Part of a small language model's weights.
Size: 19 layers, width 320, 8 heads of 64, MLP 960 tanh GELU, vocabulary 3832.
Training: a variant of Adam for these matrices, 5100 steps.
Each number is 500 + 50 x the weight over its row's rms, rounded and kept within 0 to 999. Layers, rows and columns count from 0. Numbers have three digits each. The size before them is the row's rms in percent of the matrix's.

# layer 2 MLP up, 960x320, rms 0.0594, rows 176-263, columns 0-159
139:501531487508546454522468435551438523482548496426372454493493417493503490472447502471505557516488511467543533461567515543514569466444526494447539437496576566521505529534439440519439437494515520467467482512524433448494508540569497480551579463509465501508498461449525432522410449524458530553549522571581563454471489543504498481499449506473558547589487500483520498494469452447463511443454477559474452471511464438479460587629533553515460551534507556541432394493602391591452514520567543
131:435546483574532488447453462488466572527489526584592489572548555554502451436477529521488528625402533519436501542369410483531506487449522474466517466499499515493394477523508463511414500449530466521523495418526497396517464569559508520525470491523451471584472427479520473468542431422472477576479441406509452506456478517536517535565571452473511638524511496558515561476470657462564525479390407399401432506470425510447466535516542514448491414444520512443519438504541409529542482433464479
095:418539544487544575402523488528590575571510490452474483481449478419544453488473523560537507543467480477505491524597504437479524463500515495548526536527550488511520483479452546570459548434614518516378511496514530498433564525653562467529527513511435544477465471410606370543425475596461489442475432491529493528551517477515525416535447550517529566500523581531477486487453512514476497486480535525413449567542471482467451428475538495574497540442515493524421475546472523562525552484485629
106:530505543442447510528516481433473483471517529531593560592648596503501588461471507511498476480467486525432480561488426568447577465482461479536532531401507578428442501566576431451509508537515516531525461429505475446629493415494522570513417475553499507413580466520488551484613452472457488409431520502529494499453453500494482447444501494454498445465464456554506528526584554531524594391501524485449548486502595573532463500454545464394420465496522551444515400460616460484543418461503486
109:488542427443544488408483500535474512548460473503481458494445600540443486381497516527503425505539479504504527487507492528512488498592431471513524397561470509517517508470527434485512448509458532529416535508570473503578602491580380555481463474524514487451496485513506449518631443535461485428384423490552440433542488532548610531502521403372573547440567484420487513517502569500559552525484427519524459547488462462521544503541531515534514603541483441514436486521404500487451438432546493
112:450544414515537418423573535519533469501511545467514602458424502476461501517433489558511458510578506566478506442427568579468571453510522463444486555544588500514450520472493540513500511541526449477445455463519529415472537486573527561583435434540410456440526465438542477387427512492471546527520504417551492583547401456533458459485544463549490505585503468451443431472541501474474522394485529489420454497450498520486548547489522453481467466489474375497506385562495523419578528563495503
112:461495490586465486425512474437528521449523500614473474542525510480414414483471531473538524529491529450521435496402533461442534529555508510469408492579509510544418548504505565568430466490538447502520527570484599496457541512571612502472503473488487572492535426507515389427379484474459581474467446530469483553503445427386573490463437471514521615511513485430460453445519455392577474426511527505434450602470520420526502568433496463517508385546485474563471528538482478481516577534439440
118:437504482465614580427495467505457515518559520468601462519613583479498494424499486466546456491467595496541478547449530461379558465489544508450564425557531546503413535469506544495458542461534476505496492470547599436445547511490564524519414449482443478543458365434542422523494422488462535500504431409521534497464444525494516443466428494618510585455564469523454554470379531486521488425476428549517395487483456474453502581547508557550483523492456505527529527552535522445530509554448533
097:472489396578480440527601524515449500550488491520468547475559578432529517543496517577516460556500468458493611510422533468503499476598451384441481441578499538462497528395541453500433483453502488431534444389624520414624566543483472513555445379476456466524540468447482532511494560545454599558578584501525593585452430468559414456510540442510520512503513459509484447524499511485536584459445511534469514555484546585537498581495555427427550583494437505484484494520497442437596469517440455
099:472543525479468526517524566531525451475420467553505542554593578390464451469457533491475468521432518579626477486518455507507572470463480611531533445522540517509520542530468550436511483548511428575464479528471527456460484414504489555467418541591451504524496480518628479469456380423481461397409521452548473527472537387493571461495564551408525506532475446524447572544436475533426496575490498422436548523461528479490425520514566507489454437536493525419563490578509481420483425524492512
084:500505416478490482462539525588446442579546538475439457484595487454514614518474501458504497490440540477490536530444432461438479419518488560527521468439556426495447469569449590562508466456478548549526529553531499421546608555576420480482487496576423462446489466543523520501492556607439533586575502529508538450478514518524518629492588526433493484461510435565480508535433480491423554548483471424527540497372497524504546457508503451427410592487452482535530589421429488493473469517573526
103:533490501407550584443550463528452434432526507472452483500538528568455569422442471460455515403540544557543501444486453563473548523485506538523533573488577451568509478496545540375534571589532528484337456543504545543477495369514490519493431480495496500362473448514534524436493512478458557364458463507537525466446416475385541474547471481546517427474480503539399474540555487463426542441569542449506482482487512570499529550465513560522382491602526433506555474476481498438482504528482489
096:480476536531539556452524541597592468565557537445540525490520531471518455512425517512594526492522551483497551562524573451512576482526462480432520448570522463468511498500482523500363439513552502525478506600537459526477563442485610355556526462505483518488478481518605400479399456522468648503515485469476561489477422473491503520536440500445513587554537515467423472580487520504508509491573425427494530521437500474602401628537523503567513481476473507512469504483540497429487519532439598
081:435530500558559532388496490493490619581452442550502464466515599496463465447465538510502551529457543531514502464432551506490614499502504443450490434570531521497415438504553457493453534479502394468424482438566479381525536474623513507559517507529439524447463474447581397460517479581379560526444498496507509547442489502468514532559492463402548489536486442526483538517570525430530506440536510445479467636457573515545436538438547483495461455514489481500460421466505459498515493502448511
121:386538565558523466467536583462564633526480596465547392538536453379509503520412553467495391542438526556419498511477500588508488525483549466440526411550459502546552557450448481571446394528493462511453348412533470442506500523597473539542529490465470421582439437499564468473508436506471495500477495482493591464481483479504549384491443479456515459530568499597575508444458478518391532449464507463483500550540577508482539580554513472487501495511592569497468439536481463481496582526511502
073:482560471467516610394471516529479576575499493483469506515495501431559520480488654452510512526480563494579519485505469506521554500488495466520460460515525474519457508562496472544426493472523416444449465537563544382501599447584467518470518453584396514405513507461594520391493596560383558469535480554539500541473477438431481565478538506377574528516522417452430498487620506473515546455476511498434517569446509542507471502492611480461438439553537486548492448456561488495540585544471574
113:470499454525551581454463534606509486472507440403514596535535442576479568489416471451532574551514569519535462451448467534499528487525542545495445530547547510564537400484497433425440441576550469422463449526504408494504494454462467446534478545528488444507678443556459516481545459459453549532554558500622558537483414444571483594457470380494487481540480487541435464468508512512557592546475393506459492577475524603482421508512537577524493475434451540537433512609540423439550548503461511
074:474575475542541543433515552503496551531524509538470577546466513447539520497430575452461514566429531475519492509459478526481494450522524533530448495466500493512434540479461413492465471515487422436420354523550490381465572453621498503534499465638389523504518414496567502426565531557355542560476517515550575531487528467495515500537520421399556554526449500503447479538552495457490523418460574470413545531435555550547476476514616454453432551505473496509485432398534454436517549542483527
093:463560516508507512557499521515440515465502576521504504426548565566447451577469539494597519535482522511577545459554487514494592526529441539459488484619511497518539611431473500428358484545597479411443521487563532524537574472467417516415518435498424548592558480492525542501445521511429582573544488527431505502575403521550515560429544475523581511520526433512504518505539524581510629552433448563479503526558524520467495503476628392522612544485403503460568504601509421540515516501551581
106:517515517413567485538472450542523521547494507543481545501580522604462473459509480442466515492562561570601530511528543509489585454517556560575579556561504462454448458593513533462528541508484544475492540481570479469556523453549465530599368539524483426372493417556529464494542492444458486530444465443491442590520457448547546639538491551490519535493472415549434554490494518457546471532476443528445427480389478503504503451486534471523479529557476483530576465511547509485495442493547445
106:525508487596470478547433517482500585491471503464459457603522547453492529479425532464518563504496573522457476506565502496512483522540516583475506477492491521593499566545461533531485417504527470514494517523528408491668524501438440522446604511528455448508544394492523452540423446562478466526459494455489515550486467471501558526430517453436541526470496490562504624453407512499410520394436501511392502486508449501536426564478522508493476445591488605545503529586457479529564464466515462
107:465547483528497537474486499463454527502512565464455587545516484406511495559497550457503549556474514527531561562483558466502621516487538490505433548591549449415524457505479576621466455452532394463504478486440614479443455543553502476543388524585396522558536444408519480381340482466470511513587543496441473544530505559468551504525537517523561465504547500612537416471387429468530517480551549531478360533504515532439545491523509557436543503517468451455576498518513481477538540502495526
064:448567494468525565479526481532506513571512575465485497512506490405504538485509596461496547501473508474525534504524478510427514428490496487521483530508560469513447477494553507518447486524494400448387405581560492330513531371639423502509427499576404585488519448494600517429544471531435542444427465527511569552483454437441446542500547516428568502533509461491481475510513502493600564489461455474436517508428565548604499508475598503440432441493445478467548443403500444492571576513493476
114:554468512517558530375547489502535456439544466481436526430465498479487418519476513540573502380467520492500567553444560462499506564541493527490466542591536390510444530511562475473495587403530546498408502544529496596450572407521462439508487451581459523453513492445565527441458522463466509449425412462466476567496485466482532451589483546548513559455522519438384483529471537500489436416483505483494562515531469623524467535472515559533522495485430452474381449556456524439510459474419511
094:480541495477501481491521412583528502521494543465478466337524520515506457550513525470488526538503487555493556457498482524469463446540507492482572547572514468492521448518460532509434469488570496458431459459485441506541538486590393427501600496501446524493437577495527573457502586587479557559462468478496604534511497553438512514554562377455533404479585548597512496529529451480417570546495463394505416613447483524521535584450555461519441521481510411501544441405536455535464561489497567
108:526548501467529459554530497552445491495454472540397494468526494438419505510462529510420483426466528527513522461488535589490633518481467472464484486494582528461494505471576475520549572505500477454396401556494605492414513432564439539572526434552502570416464609459568518366498454450460530448471484513529512558444528415429484499481512556509500500510585493476410420468540508472400531531557545487444600429534607573492514489451535464472486471545511503441453377444512441448469498589467536
062:480602471500521532421503525548495519532503529514456553493463455432572554493472649451484560533461541447539513485570458518472549442484519509513518492462549492550475499518500463440446441431586434427458451520540522383518591399635446477486463473598367564504488432460564500454495560543369560503468499543546526526500453471464431467500551500398535554529528469470440459571536507462535562438452513510406468534391552562574476501521618469517463423550508550480502456367551439487476555508457503
080:412572460535475490380508439520485501418513446448456508437458537429499422486496483487431541485488548490455537490533513488393532502501536512502472493499562532404405541499573489546535396449510492446561441579515510414439548538538520472497457405547478615560568444459537506445453580467493523519524524471560585551470437472475473619571454478473553421555535488560477541505478513513480508520537499535474449466375573505478529528537511454472445553484484481438568480499581514506548479593403519
106:453546465446634447487477500509502499431603514456482503521537452553526587487457532488469533558464640451439491554460488493514407505482443491512412513465507460457489559418481457542466544463480498505517414403503394473479506434554469519500454493547459542499546414492583586468546522476465468491439539450539615548480445492601503497598538510529504534592476482537414518551541493454538527495476531432511518530456555532475445415526525508492473528511490477467449487553516495441638498563544506
064:435569478505520580416492505519518517527468606453452540520454493422519561507445629462494530518448514518554546490527457475477582470487413527514515433487532476523467497500560470477446522524530406437433440551565501354553550428640416540497524489584365526463550496482553524421476560519397555500486485543524486528458535477459476484474511434450565512565509419517478498505545527466514561418455535503349462562435541576520462545470625460474442411539492491493559466457557448466563528520539579
106:474492423551562519411594440547420490649496556488482430513486498492673535495506525519497457516559518578445624489496414494459507513555522531483545485516533441412416585507491405503500453485526515471513545463574531406557514554534535548485424475532423524497477479543496561401528531563479524572488454467546487580434428541587485453485522481519542509538531460518478471487442606453503489447398454569456474440446473453498500509515514490465435647507444427480576504476483535418540540500570485
066:436577490510511557375472514511485536563503536487426539511514452421543565473463642439496502536465556483574543468458458522457534487510481510500448487506505505481444462459566450518478385526570403414448485548557499336478565426585518448509450477587436559405459488451578512411537512527380627518481476612550511611470460510489519548561528461414541508560501438439449481532602486479545588464491465485444526520468563591546499463523629479513414433531497526496531470385544491449570548557486508
124:423541457562476535457447504444452492524467535441439495615528481491483624459456516494441473516532514494509513499475482536423541510488454497503461510420531482479509536415471584512512389562514517506471394411576367509627505566535490483443535570552470541511572470474556506495508486590470515541525584541577562470488448499540481512432453505467509457548526459524541539571574441452586583478538553499513492452453540520530515508540547488417427488487443534572498486563524478517549568516570419
114:486533495588591508433439430491518525523559490611452535521489580482512487397421542401592452505512509547572512474484526514578647470523430537470453503470582448406463488552389521502420397546496417486449525484524499477495466471533530488541393512533483469501509526494584492374435509429457507490419530484485412541524480457446533547530520481520531545499463414554434473536492490459458454537525476451472411532457397527495525577539518439491478495510532544541420460519457429520474437518533517
101:492562496437495558390489456541508565528515522480564518462499489468557462414446503538433436535452519564459508461482439510512569562430460498482531380579499533442471505446444454567454537464507462529404500456521453411472448503582533556566445473548475510578448536479595459471567474461455481536491425440545518478436518555620547479529481475432503503558551521487532596534501541502500541463453439499359475486445409494411380419482534457468474514488521497512415438638482478485508453453442524
098:556498489428503428493440610497508505507479460607496540504552595514471548458456529584556492437409515462476522529427531465495436529553499453491477545437487482441426495493491484422537534482463529457508487541584480488582559438510493555462485480563497489458572445419587503539613492519449464416476524510472452412602437535515464474476558520468504538453502495455421513605533542484555532509484546461500531418430418583574560515540526495461529405509505526435422484537459534559519443482560501
107:545525501446506490494442530570614477392467513509634494505459480515479501480488495430477426510559509511481492506448493519399504424518479450446575495589556451470442511475466557594514486528567470471475455440479367542406492478443390502544555511543462446525547455458534476409426512507452486478484515465531558542541413400565415618574497427513497514468467579515456462464537515461491484557412459406476467527536437570508451523617565476516443460463463516528493483558590430464560560423448560
093:464577481494512509501438492518576495420529530567526574508462488426467540478463507448478453539547564462531502495553429473421468498486558500456450476522538505453561488580531518424551463505462522532380433527470466402503473337462554582518361504554500504444540418508517548439538444386476506517411549561424378502408454407586540580484537519523507469551480493450483510491523421516553529393494560525426529469351591483527489482575504477526425486591551535472533497447466428505441453458490500
108:525551517443486463482505627490461573424503466512479642560506534461441583495488535405504515462454550494534544548503513535499445512496507455477514577480462492449538475481559498589548545551508410563476549555471458549448575400569465481466407496518473457430451522528515536537535463501467462370456591547521460494555493504560547489546572459446511426497536419515489550566520504511576611427441526512529520505473466542550534466575516573448474566589575519447570489491552499540603466434544494
092:505481497443508465497500503477504544410438450535549371551497537541504531474517526499480556402453585487528521502459524575492453534524546460462443574485500489505465562488610514447505579505569565431438460474487525556560497456457349590487561478617492530475520540390515528403561476463458503433474484515516461507464323445444504557490537499502506416523505538443479455462584520524459512539585603517491514424528636468465531546518537449425513571497482571484523452480484513434544511538534472
120:594530501461467522487468458483553489448508490463439552528479522487502618439474562614563530500469490525491470479562474562520595455465485460482513603461546579458424469460448511524521529543579445490501522488487465514478574458620530489542591451558441543531600453478499485528488531539459525452471544554607592450543363505459438457478505509524554420546447491470569513603572457454462503418492488529476410459531441473508571424545562517446446454512456474368549469462600397556529469527523429
065:521580460465474495433480489517490472485514517488448501503525545437549573506419568482488575548468493427469529503507446578462546512569455506480410473460567502482477447530537398389472503532521459432441375590553539410511530397562530528496481441518430553477500485418587504431525535571376576399471525541574552534428465515432481556498557426467507429540506510558515450562580500500559498432519497496405516501458577566540498556481568482505397473484514557471475450375492477530472487534518555
112:514530484488477574501486487512415489464460468448449550523610573454556626524519528458507444447489503454596493510497478488504474539531555533438582468528515522479556520500615467462480486549535535401507464470566489431556532514502547497482544423525491541371475499505539529524566486669465544491522512578486576486397482497537501530467479580422510488476572464436534539569533581442563632487444468551475579435510596601484514440474541470418452562547478492559583515426589487480572527457415507
086:455586442555470563458551396517514508478500512505411503505474578553441440512499445423475511587479510437462535473543395503444506514466484534584486403484504520542477551411501507402460457475553501501533424517567529474567491587523541552514499529519476522590490398482475494442416500507456613489519429408546409483485425522535434439395580501483586534531520452541482509527476473515508619455447481530457398502491564495494508566491531461460528487476473526507454486505516441461613502512479516
091:475585473443510384430484496593436437465500455497444581434446522432509481463504533468447486507498426496540512556432534576502509504493598438490541572522618602509416432493493489503517436483465437389500519503565481426456558562510531481571481402518473505497490441428530495476455557535456517451502515431576552601487517386520400481593470457487547521515567478541496458493519525379498530565520528498479550460578505586487470547523592438447471501518472503428528535529585376509572425512455505
105:522539417463508580461513548533486551551503514410487441518523491514540615531472511431467586551510532542447555476556351506413544485461438475451480491450571445443506524491492583476511539509506492570429485553454536506502512472588541491443497566608461521491539536526639470478481474579466545494529551468475583443503422552560531587449506512502504513571528487458472543639556526486554533515557403499523509406394512473517507429499518530567396515439450461567541515503489468518514547478564529
094:491501538544479450542565497513422526458550456593415517440565572517458476514444507438535547459455501464485545568481496507516427507538581433451535569576574563537495564478552459487520440559572440500549421575471472540506582491482515482455508390504513527456529412335612568474460556477471493510508602464523614495497411445505476533588507588468501586526457548450470482541553489471451533471496461511461568472468582570587500454457538515500461432593545537462550463486568497455539434518476538
111:411507515525535496407449469496558609510461533554574417496526536510450410475498506439452476535523566492451562524420550476476544516529407392502492424575473558431407556490540491604439527472510464512478506463548492436454459517561490512584438462555477508459445506413552386397484473396468503540454458485501405502493480503500467493549557522524491561477564447413433564416508548472593495435458437445462401475488446429485474506529506547511522519506486552565484432428542504504611537556474431
103:538510396572467516422577411478504448501502592580420463523481545486464469606458484457549555509495467453464510532470428444466529480517487437462472484521469537427480523508597473534469475422537496460555541458457629435567473550578509513543412461539420542496496445416526460437432537498467584585490464475432431515451503481513513522501552505559540577574486452445480521464558489441584526407517512578444466561437469487494527480541521386410493516499434405541480433529520491457650484453533460
112:438506465520558516503549395505496525485503390554483503483500532511494392459492491480517470473540475527516508453509551505460521397436503469521493477579592503527504473520575497446502535479608506473393544465521469425472450458486506575534540509607464576455606487402507490401464387390460572495503553483618364533474472452484431486485517490520528523564438486560464437461524509510473487482524523576401526474494536466473603552472547470488469489486489539430453455474515446517474441518513569
101:552501475455488550502536595525433482498457485588494486548442593548508500513466515522405557509505525479514590525484472502499607520547479531483525483624528562579475524567534493498493479588452443472565576499470529479514529483455475550516481517591463460462535429590446471461506454522459566486418445605540502511472416461538481609488496530359532497429483463521453519526542613460514483514479473561473521449496467467529396485507522556485435594533503409410567505450522496482561492611560470
116:470503520467495518474501410431525514474477523558468544409436540503486431490439503475529532565537431470466535472553449478487632495486474513439506556608536532557474464576457483467505492540522426489417486557482602488480523538532570534464503486513460475444460493480510385448350578465467560514456527442466518485518543466498480558611478531469513571600550471546518502500454466470541487392518463483454533535502555536534523466356528485484451436542453443492513481514454519463482509488466640
113:467606486486509601385537459505498528517501489420443456543529521506515539431413459497454522493518546506435575490519461577497556529486436470479471527443553545446443534477543428479438462518452475525410456492555525528520534461537503463550503482467462463460486495482532388465503460575473619368450541480606490474489445496497534428523517539438553450496585531486494600560491467448496534422471508511411409544451508481486435579486470549496389524529558510479440422481503497525581524546533510
103:516576499566452460539533540539490457546462531402394577466520504408515524513497539539488542535461442496484524553484519538457463487514605516541537579508531503416485436539481491501507456484486545337515492515504475446527490536539383503561506472567407486583469450402589521473509554520444502577501541426521578616527453443550449508541574482404560529470494522493496435445538525441458579537447546430441434520510515657515497449452518520507507495444410575497443446438539483421531532523554498
103:493504499518502511524523522559479526456439460478472504433543481465484495588508456472455572496476514568533526477551460490490404467518466495528476554403591443495529469465552479449482520517557516474465491449533601525514544522526371484440545520557473508501563556470558541422529532489453487527510564479562584472490463573599544542464556481472542548481477494580413524490469529567366538605440503363521547490401583495555558477513530505567442468471403460591460520431511552443515509537529461
084:492589523525548471332553510515470497558488433541424544536435487489546545508416456520431526616491537540474514497507510552475556527582496518559429445498600528472476476480538397473507497543483345554440432501506528521466542468564541488519527485530475563485534550449545426428426491579484539403476507437616505548472500515509517547577520412458524502589518489535483460564537499464518498430502532522385558442403551507485433477477487446483302503515531426436524474454446462464586440603501555
123:495553429536564451501571518573540545529489562356466505480516388455467526515526503504457598506509573525509487391565543578389463405490556504487479525489599455466541592495482513472482484465477557418474459476475415368532501468542459533489562518515427503532481527464513570417534512464471541558562556517549604541487328505593503526474478420509526531571520514560472536458508405582433557470441480520531479414473570436467499603551517525550455551472469597536464480490548503455467540536583527
109:444536487571586485459431449520487500507616511437444548492567447498516552492487545535530483473431572510580474521601558515579571518430415502558451483536581466514452524463432531462439382427608519493491487456549451399501511539519491565478537533574511514580533478499596495474411450508473544528506539489533479438476440485585531420453494472489555560605520479475505566545396442477442505438550500528469512526512477467488425512543537588486496534419498593519485486587475473411562492575548522
062:471545497567442555515505474515495534523558440492532509516431497450525513507562595414462496491546503502532479459513531518512462514515529534513395634589504559551561533460506574522418546539593535485501459585505517476601546392568626452444480520504432585465485584435518605450448488491443561457458534543554517529505396445412508520516578475498535528516462518481512479515519501480579480528535574547472493491449566452616500547431529449427448520572541494536556471482489448429481520512511486
058:445577471507498550443489484559493567497510541518462500523525468429477535533446565518475546485446552483499523537522499558475534476490520447492512510566517467453459491494580474466455493529571426459412399578519508318527552370589465525552441497566340590444524503498592480379499495508413554443432492550518491560504453471448426486576545465388545539544525501524435466495475471447561577458498506429411521542464567564575520487493589481484448479520429494489520479357507467422566461535454485
081:408565426515573599406639512584449463531360623507515450439497484526505441515516491443548472482491420486499541532483467481365481558542506529517556559471551483439490514502543428420403445490458461422454501477557536439453521419492461516529379474447444522462453476499534404418479550542470588499484460497468500526516530547544485431576497500432541614534545438551496484553490552466519552521438510499488492495471487523477479481510523434498515568452407473481575518512498509477473583548494513
109:548475542428560528425505537555510600626485525524410462465502495518447539460457506521509575481554469435515527579538553534480466510545492478459550511502524471475410472506505477490496559444584494431454539478517547555529585490554386492491581468515503457401481508431525431544536518563476524518471550513478528504557474520506435511484438479538526531456547558522466416479548510457421504478507550502477531538502378520493488417492489430535495621506497480572499435370535508494612487511447527
108:468538442445576522465444451511487477470558503552525531509405515405433532441517514372548490487527551434512479462556423404467497463513563619539498466472544545515457526565516577494519477461555524614470530692524555495503551457497566492510458505584490597455532478524490495461501467468459524578577472530513408475534547482445485612483576488502502574503473448423453449534469535506523493495491553574476475436349443426533576486536537461452428538532524431512523506511474490552541435516501599
071:525565438500496489464469473501513515535495515554410457533454524443518505477443609493479550485444510441538563514468482555456522501538470510537532484471527461466425553547535440535448464527549397462404417500529516414508559401634409443540458453585374522461557489426594525399536531526365573464467449479549518598534508404461509533530590505418564518496473505466438460576560484501507549468448505469393442524466489558564481494447595437445408438533515421483497424455508434508572472508505488
068:532522400569497514421480427445510512511536558543455413660518492471493555507536587459522489511467471478500470518405591538509506427529545415479457480533461549487432569486539538603418505403549448573546492523512521436539584488548573438538521460461465506459484460438558492479471443569456549540543434494473494540490506520421523419571411493523525575524488418390537503540534447385547509369550509526512462584553497491543590481506550460405494430522451483568510521461483460499628507528510500
075:499570451525492532437490551530498524535508498452441453560509555422606548460390528499507508552516522524526537478496422473463478443537495516463481496435501534500421471433495467514465440489556425435493499482581508432551588516570468401565521474572420510442518509471602484448528555600377586473495483551574590550508436476491497564526536492379560478485535494525457470596563499462379528482449486464465442565418531553599490519552575456469392416551524523530438460496555466485528528462542533
101:528528432539538563490518509513486540538523554497432526492565575499453508525500558450473488544466544404420576485431483437501456515467521553542522522489524430559458553479494503518517445476463450511581488434493580498471499531476359581475419518587480469560573453449509499427475461531460479395542527515485544520605490572542563498511614510468540556460540505523413409483480532506402537472435471526523504512493509560497487503488538496498534542466503425417538532432419545474622459452496565
117:530511490525568477528506577619646484483525421480506491489471494403479535518504530488608569521413582571438533454426474526476457430489488506422533520414511466407441509396505515577526439517530529495577469541467476558432475510506458421518533448539487513521500484386530505513536576497452449501482576502557639559533378522520448586521544447506485429522503549536420507510544513523488498557548392446516521521421433475608521518556541426559492538481468571497406500490510491566551431496479544
103:526547436550489549452496508538476462580474501582471516527521615441459501502459527458540569568492541401495496509492508475446490436527542446471492460502495498407481556507510536432436440515511538425556499584508575397629519518595496489543426445555397497488460505410586523474508389539427561558452477543487499521466483469467466576550569517380526551503557552422476506498587532464541531474552533522463463517437521464559507574552537461508436531541466543516491490399519511470486474541531601
082:466549454552526555442507552541442585619487499421516439530494517474542557458457567498562523596488469478439516436438514542459514493499486499477457444469511491487445496479501436435371422461548479474381485518559487401557566462594516529485493476569425537430480474403535476478537511556393551503455506521588546470455491553478511516520523431376535489566528481490451426499534547477515557438491554502415519560464542507527509564470569498478422522459476558468430443404507486463488541508515553
118:474527546511638431470485398481527623589577600456511475554540472433548589561511535524461472608462553543573563560405446506510468463537505521478493469524496452463521443473481517523476536499570559533530493412513509461589514522599439506452517465527494568516471504442566590500521466591474480490470461483564564570440410505532563493532446500435542529531457474574600583542453509487585563488474514545533467524474574484515425443563521513369452543542559526506514538410445516523523442429539482
062:492520438531528434421447499497599567514532568525448469568525436436493557469478575470480539495496605530510518499465503510499540455538481514519538551519510484496456495508546487515452474512564428438482471546536462442571623424603463460527457439611415549441466439442567482436499534506327557450501476505560548563458474514440491520507489406465585516554484390477410516570530482457558544443474494469415471555488490562593502512483601444487437461541503510486474447490548486446584473529454491
106:472552446485567421523557418587455463526526503443404619500612510490503521460501531557531487526578494515598533407490518624540633476565452574471532461482642551471519548414414520524497523508518471543503486508540500495562501519504421483479594474505490506490535542584537526430501458605468580415482490541573602453446432489545474490403498456483503463497596499490522573566355473431479495529456451469512526443472516459483483522521518500488465632483379525520494496526494390531454520515547518
110:510518410491475586505565420483402535476442462463356430507428558518478451434504518402499568477564480410418510431623508467475495527510519463506542461482540498532522557461541538498528528511447446443412507562506523505489543477501512545508486392478480537444491409447544454496529467516454507475519480455547511521590498607505480443481431514592545451419578574509474505473534463455504546449538535515512449511485466464492538578510490469585480556514488552571511474497573491491621460567452560
112:572512449509474463532514542479543463492472444494400539554470477516603373466501526394544579566484505469521562533558551461448418525513616534486509550456515550531498566514497494495535545380549573374513433576525457447502481488532504432575463522523428491545493523496545555507459483466466504554486444521398486592496466428522569535514500539567507612468473585563454467535486468505483425488427486491413533447376486560530469512549528403424487506520439532482473489497482407505459504485583538
105:482513451535538533505606541510492537590467551404523506451504442507548546543503520446529593520557507484518626479424542521423501468490585561525473549511557545471454466575461498521521468431455523382482545449481506482520467410457479494563565523538398479603556397472512515468417510453475542525537528462473479536555333491533443397445574433565544473466463541530438436499447458460501479500439553555487398455455520524523529552542505603498487533450478529426478471395527465473557498489567500
096:432543396536435461516499494616538426467423422470462494417480439462499455488423527510426605515515479513562531485467468466473544574488524540515556472460552446489462431572524517450518471493522447471458482507594437389497488535515393495601485530508440492504471527445544535469524477467461567553512505453530453592433515441507466571452503450488475457613547515477456550476544577505403544528433528416396505484461543574478410546492528418473430488426506517563439416587591354525501571526427456
076:530519448548553455482526451475416465507494539550425521604457552488456553484506552529561560575490494485400542516459513509489613479456535436513517585501490463404430586582582517586460494448507433477556518558548516484613515539569521463571463444491456561477508437412506477472419460502457560560538479489570543549512491538457507509655455529533521466557504503510565389536554533388637494329511471584485470461430439474548544532518507471361427495481431481431517488433547445440569480512479510
108:478518459555510536451494552484443529534578500533356458507437494613446491478408560399460605538451498410451566475429567516569541518463504447536403525493510429586457508539460507485499498538471430457454414537485596499530478510519522499479527561501460511480587440399498535451399533508476512546550469519471436498542523575467515468499544457498491528600480519463441501489606481478543472424549515466459450606487507479585460498465497468560529442466558423543509418400542509498614499618543504
099:528475482520574482587539451547498485490513411552482592523565470506498491485513492509595604584395569506578534493396508449488570445532511576548504563460544487513398446557545547428514507440621512533524511500492482529592527515582388437595465484546473487501472484457480541451468365433458549538497460542611469580531327482460486542465548403503461450497455493451447510525524525460495526530497426477469442550495486522530423532503529535478460543448449572525423467514528477464545508493468524
064:497559479516455553416525484513476568553527517527451479537590468451495579578428634574516537565485554501489500474496484508451552488562522515528470475525522462488435512514537416466413473517512443475438392525521505407579570484597462482545503447541401554440499497493571469418455474568390580505491529471525519559493445529468499530552525538484549588542536539484460440552576515466498585409436482479476499503529526647580515510511563459467485459497441383462479484475458418494511560483463487
114:495513551476585487472474608551429544588506473530510433556525499547593558474485498495494515491396569587498570548473484483492522571449536582465452557518532480487463437495548471483473513469527299487534535481479524509519481559489390472516462489590500515464489527514462502469547433571467509474485537449494543512459470570518511552544579476463555407561580467546544487590531631479478531569521514457487545477438578525526505508523516531394428472537636488380486568465438485514527467446528460
068:538552470502511542404482535526563520550525556457474475538472523434548554467496596475492522484437577472490510474499442534396518444499535514477506452505519463538439503500514449517427444505592446459478475567544429416538574481638444458482424471599382489437477463410561514438533520532349630451482444542553568570461451501443472525515492518407582526536501464491425483541595510496494569465507531437434455539448584529586469557544612477505414489546467501504516475442586503461565544495461518
105:426494505515647493418460409510538516455539540492548552459497465530490453477485498507497556493443565481569488507490551521487547469464550451527467524558539524454508480505488522508457506486567423427493470494516398438462537464532491435572457530575510593558555521442518507446544453476466631505556454498534466579411482447532466561507426414427485562626500397404558630584554495487499545575518540493488553431514670495517407431529528525452459451495491559516443523597602426444597469587440543
102:416562500475577491460551476541500441446465539518452555540524502485463450387503484444470474404494474475503543477475507575427523543532635615510578560503536501487481475534529524499526437487568428514420478523586497539421534395587379552557501521501441463416479455548478471454632505503458543353363515544456431515499528490499543418488470460414516488450539504557476523462370540491475542529412567452348539501468500534433507493450564419492447533426459538474610557498495431523469518492438502
126:519505384525535432440545460513439467483574465445502470524513527454505464511501529588461551493485485432518493524482534538514477527514525370493570501551529540483491520468545537473413478417549574494495490392548458439599513515572550526570440445491438487465412472429505544500525397487466513505371483530625485484412442522513479432513436460529489459451536478454534543463434482478618510481443544531454463490476453439488417576579528492408454641467425560538456445515578466414490456480480529
119:445553522416573528492434506630479584581515553458576444475555493538532484453442501555499449554541602630608514514521489497507574486476416519482491357667539459470512505479450466533402571519495491485441452478510493476436476429474547571529474476508494525447545510491639458451476425447476484493540469510486527524489336499483525550481483530554537594471461497504347476483443533468498466510459452424535548532509545518527424483504527600573554501552550463569458477490469498543519567495583537
048:505539412513490459475473471435521492526427523528531540499525431399420581509493500580450549537473464420491536409425478510450426457499472479532434516454536513435476475569578541554547556526465431463474479583525487372591546387589462537544414518516395520444505488496503471477544431554437531531503503539474470485519487449397453482537536421492516581564490488437546548577513501466520588390460612502495531479416549519551530489420513492427485426520471486513530466329485459586628503469560494